{"hidden_size": 704, "qk_norm": false, "parallel_block": false, "init_std_qkv": 0.0288, "init_std_o": 0.0, "init_std_down": 0.0, "optimizer": "adamw", "beta1": 0.9, "lr_head": 0.00337, "max_grad_norm": 2.0, "warmup_steps": 342, "decay_fraction": 0.725, "final_lr_fraction": 0.0, "batch_tokens": [65536, 131072, 262144], "train_tokens": 1210000000}
Each number is 128 + 24 x the weight over the matrix's rms, rounded and kept within 0 to 255. Layers, rows and columns count from 0. Numbers have three digits each.

# up: layer 2 MLP up, 4224x704, rms 0.0274, rows 3471-3490, columns 448-511
# down: layer 2 MLP down (transposed), 4224x704, rms 0.0228, rows 3471-3490, columns 448-511
up3471:110135124136057143125134112075153114128172126136119118144107143095123127111143148154111123086168151103167133137123138095103117146110165160128129104124126162146107121113172146163149129121169074
down3471:145155115143108145101133099136128136150151094086178154131120123149101105141138132111121133169129145148107146103188147087121164143139122115111100113129128114130125158129189144108074110137138100
up3472:146154134136076156117119082129122147127151129124097125146092132089116148075109144105169108111150130136144097147130104090125081128119152115144147160104136147138174128130148142193111136141132105
down3472:124127180131143132139142151153142097155125146107160114093165128073119156128107110124133118073151094120096144140107122108169151145179128186084161141133124125127132138109210097115150118096117122
up3473:129143135129147112097124067102143127128129142109096152149129127144120133099125118127155146131111125152159144140139173106146152130111160136157126118102136144146183142117144165111124150107124164
down3473:131152135135096172152138116104140120087117110130134099131162124133084115159104106120137107087110117108118164134155131096147142113162099117149115108132103137133131115131128141145140116215096153
up3474:155138136127118109094151110115120156119134127129141071094138150149127160141112135138146155124142136115128126129117119140136118120130131173133127099117150121134106153163138112162126163079119107
down3474:105138136124134146131109124115108089111143083120109135111119141108127152117152120147127084117120137141138111124092140095097165154116123129135149129107085141091120095134126090148186105142130156
up3475:176123136115123134136086148162135132122136079113146140124127137139137138152120137110138155109161161128133134157092148133161105103105153149107125130115122115122142134117149112109102184132161143
down3475:140151134126094127138110092108111141151137168110141151106142110154121179141133085121125126094120185115170118175124145163159084127105143110057129093122174159183139137133148084149082146154176115
up3476:154133115116134140171147131133148141115143124123109149120069111119097142163161145096066101132116130124126116108139172121065098122115135100136107148090115188131139143140154120119128107106140119
down3476:117136138061152102116121124108112115121153112110136186166130098143086102148155077136109101127155104138130130152105113156178103135099116137150154132115150095139113111128173126124127150144107117
up3477:124138162135117127137126133156144177204157121154131133141117141125126156112157121108122109114173124160137119167077133118130134156064136128144127133118118162120153142146116135157126123102137131
down3477:126127141167145125114129180140171141127120070089192127137137123132122109109145156183099132184147183165134130128138121138132096145140142113129124127143105163116131157131090205110105076121179150
up3478:143122130147132138111139117101092104139142144134115086139136134142141193112141152135149174100149112171179133149092153106153135129116154120092149087094105131143170130119147122164153137162109101
down3478:132108140140132101137087157153183130113105131158139112134088128143133136147134126162107151107091118136148137134144143067122174136064137100111134142147143143110111130131149088074105123126152163
up3479:137165160115108129124147091109136123142160082113076120131135132111162158100155122096156146134134159145107132158121141116125106125082146164135126123127114170159124165096138151153101148106129157
down3479:123125140133139134149127096155137148127158109107126125118151110123146108134125144129106127110130100131120129115108136116124174134173131125128119169122133128159119130094129163130136128146130127
up3480:100138118137144111105097097131127151148131107104088124157112144104152176123123113113136104113174146138162125156096129086116149153129134149103111104117094161146169141126152122132090173126113111
down3480:155123087110120095102141154170133148107124147079100176173105127123122144125102129119107093089093116112081102087176154174098091100079164138130109151124140117098101116112133061121117092128155159
up3481:132173144136133141076142119098106141146148069100087133144158158132108149133116128112159125122138153135147151157101138096128090134098140146110123117099109168168123161086150123136100147071144139
down3481:137132125128120148142138145114124139133127112126141086101130124131138128124122130136133119117135134141149119144117146129104148133119117133121120145124119112126140152102141123110095132112111120
up3482:138176136115114141116082113144126135146145111116122130145116142133145136107126108107135138140147153160123132170117127106142125120143127121084091142138140125142145134118180147144118129113132119
down3482:132157137142126100149114090160109120162104102075127096131118149137131153129119158140171089101139172134136170166135121123107121135116132138106075160145155159144118150187146112124102146142150139
up3483:151129126120078131163131111124122156091118132083111153098120138130144143145091139160138133107116127108154135131125145159128070128155133105117139140138137136121125175136147113162145133130144175
down3483:097114160098162101098139109122081102182111116156148111166122105094117126142154105098152133130118170157083125142156140104169137121073128130153105141121094129158128126131127124133150114116074120
up3484:139144150098139150103148094140095142136162155131116141113173193108160188147107125124111152146110093151128117204118146095096147155084155150115148124151127103149139155162117130117165134099089114
down3484:094109129145088131133153123119115101127132132106141121129154103117106131153097084150160132121140134143122127119130128124114152144134113125131087162160120117155112146136131159133144155151078125
up3485:114135140161142117133143133115133083133115118121164160127086121069118123135098110143151095154153116113137119125144127150170170117140113130087117133119131134113169158113138106139136093149095130
down3485:135143133117130136124128140125131135093125176139112111123161099166118108148131125161104132101164117157100129114117152136135114111126142139116113123120132114124155141118087158127134164131117140
up3486:167178138099091116126118116114114110115146140134143068115109128113125146106127141116142146108156158127139133147119141085126133130117122143120108123142081106146127126071175167159131147147134111
down3486:159127114133150083071113131152136132129143124130130108165127146141104136111145129107138123105127125122171105170133100149071145142126135117072115156113116136171114128135134132140054149093124148
up3487:135134132132125073169133137094081119191163154055088142109093075131136129061142133104096133125156126122173132139090149121102171165079158141136157151135116127113163139128181147165154116140114197
down3487:145097109123138156121151151136110119155157134145111112092125101170083096082135102153143132094133078128130128134142128075150116149136140109126111121142107122140173112171146169148178144144128137
up3488:107109169142132127097147122125103149137144145142123143105092134149142137131119143134130158113124129118159141136116142079094147136107151140112076098176088142115110157103122113142140125128168160
down3488:115137122153133133108129130097116088102103128146114135129129113089103153099122152125108166135108151139152114144120127113133165115107110158155150126130135136132111120110063169143212151074123115
up3489:127167173130110121088117116146126123156144082090108142166125155120122177135143138049157127097132155129135145147102148094147120125084141137111143120126114162144150185101134128127107148116118128
down3489:099164141117123103124120130127115107128143121122111144123126121144171105141112111115115088123127114115115131117134141122111131163144115129096129138121140133114114114138134146123124140109125125
up3490:102157171133164108131176137096135145136154161143093117123133150135125154081081141126107116151154107120164136157084174135145124133142121156121118092135114127118137131134125126118138122122150090
down3490:136147135105096154108114137142087151151169097120132102129129140138088138096126156066121141158127064136139127120101129113088153090128180118118124145106130103127144099190160127119203149121125145